{
  "n_layer": 17,
  "d_model": 128,
  "n_head": 2,
  "n_kv_head": 2,
  "head_dim": 64,
  "d_mlp": 320,
  "vocab_size": 7379,
  "activation": "swiglu",
  "norm": "rmsnorm",
  "norm_place": "pre",
  "norm_eps": 1e-05,
  "positions": "rope",
  "rope_base": 10000.0,
  "rope_fraction": 1.0,
  "qk_norm": false,
  "attn_scale": 0.125,
  "bias": "none",
  "tie_embeddings": false,
  "parallel_block": false,
  "init": "uniform",
  "init_std_qkv": 0.0442,
  "init_std_o": 0.0,
  "init_std_up": 0.0442,
  "init_std_down": 0.0,
  "optimizer": "adamw",
  "lr": 0.00271,
  "lr_mult_o": 1.46,
  "beta1": 0.95,
  "beta2": 0.95,
  "lr_head": 0.00732,
  "warmup_steps": 384,
  "schedule": "wsd",
  "decay_fraction": 0.653,
  "decay_shape": "linear",
  "final_lr_fraction": 0.0,
  "batch_tokens": 32768,
  "seq_len": 512,
  "doc_mask": true,
  "train_tokens": 180400000,
  "steps": 5506,
  "dataset": "wikipedia_en"
}
Each number is 500 + 50 x the weight over the matrix's rms, rounded and kept within 0 to 999. Layers, rows and columns count from 0. Numbers have three digits each.

# gate: layer 7 MLP gate, 320x128, rms 0.118, rows 317-319, columns 64-127
# up: layer 7 MLP up, 320x128, rms 0.107, rows 317-319, columns 64-127
# down: layer 7 MLP down (transposed), 320x128, rms 0.103, rows 317-319, columns 64-127
gate317:515630470537581522508570491396484439450486527490506509534557484491573515443505519484501542520495485530537436483520427407421530511529573541505453535491502465492534473502534529501469647444464471
up317:593496455539616416462408485515524477442524499480479530460567472483541543548589517480552446493598613529446434514442538423568549430525587547523456474450379497447537540524547485532543532452501516
down317:471490544496523525481467443487464480397496420586494623495555473563479525548529533563507447445498483567499484444453484497529500511548563441562514451429422521540493430563510502477532433527554466
gate318:447478534494458467478430536563517454557561488518478459543473571446534565520469589462436522534540528582502428551484546514477510520516477539512541522567574493588384477488559483497491553497540545
up318:521535514448521443441508430511503508491437476501544568536436495489543553494477508558560525471440495498529556542446392497508558494462519547548543511410516453462522510465388553524554549438479494
down318:494438535580484486573399559451522506525474499480467508433475557451509505455565571542469524510492528528422504517546491476441531543482455560491499524520535517587467468476641409443487524476536480
gate319:516515540477522534498481455489639514538488524521472502557483458536562491479498405476506531469452523549544484466538591494556479508450422531420484431524469466504537404431439575535561483466554502
up319:464621517411409538411402601505493529525497515539477457495413478486603502473521519489544510506496494478467560523582532509489475577562503412537500474465500537526547552429519566458541474548501538
down319:419542547460490494484510454496553463589613464492547479677485488489501487489451517558550394524478500490540403480472526486548437490461463530542419515619534482529552540519442519541533509471501497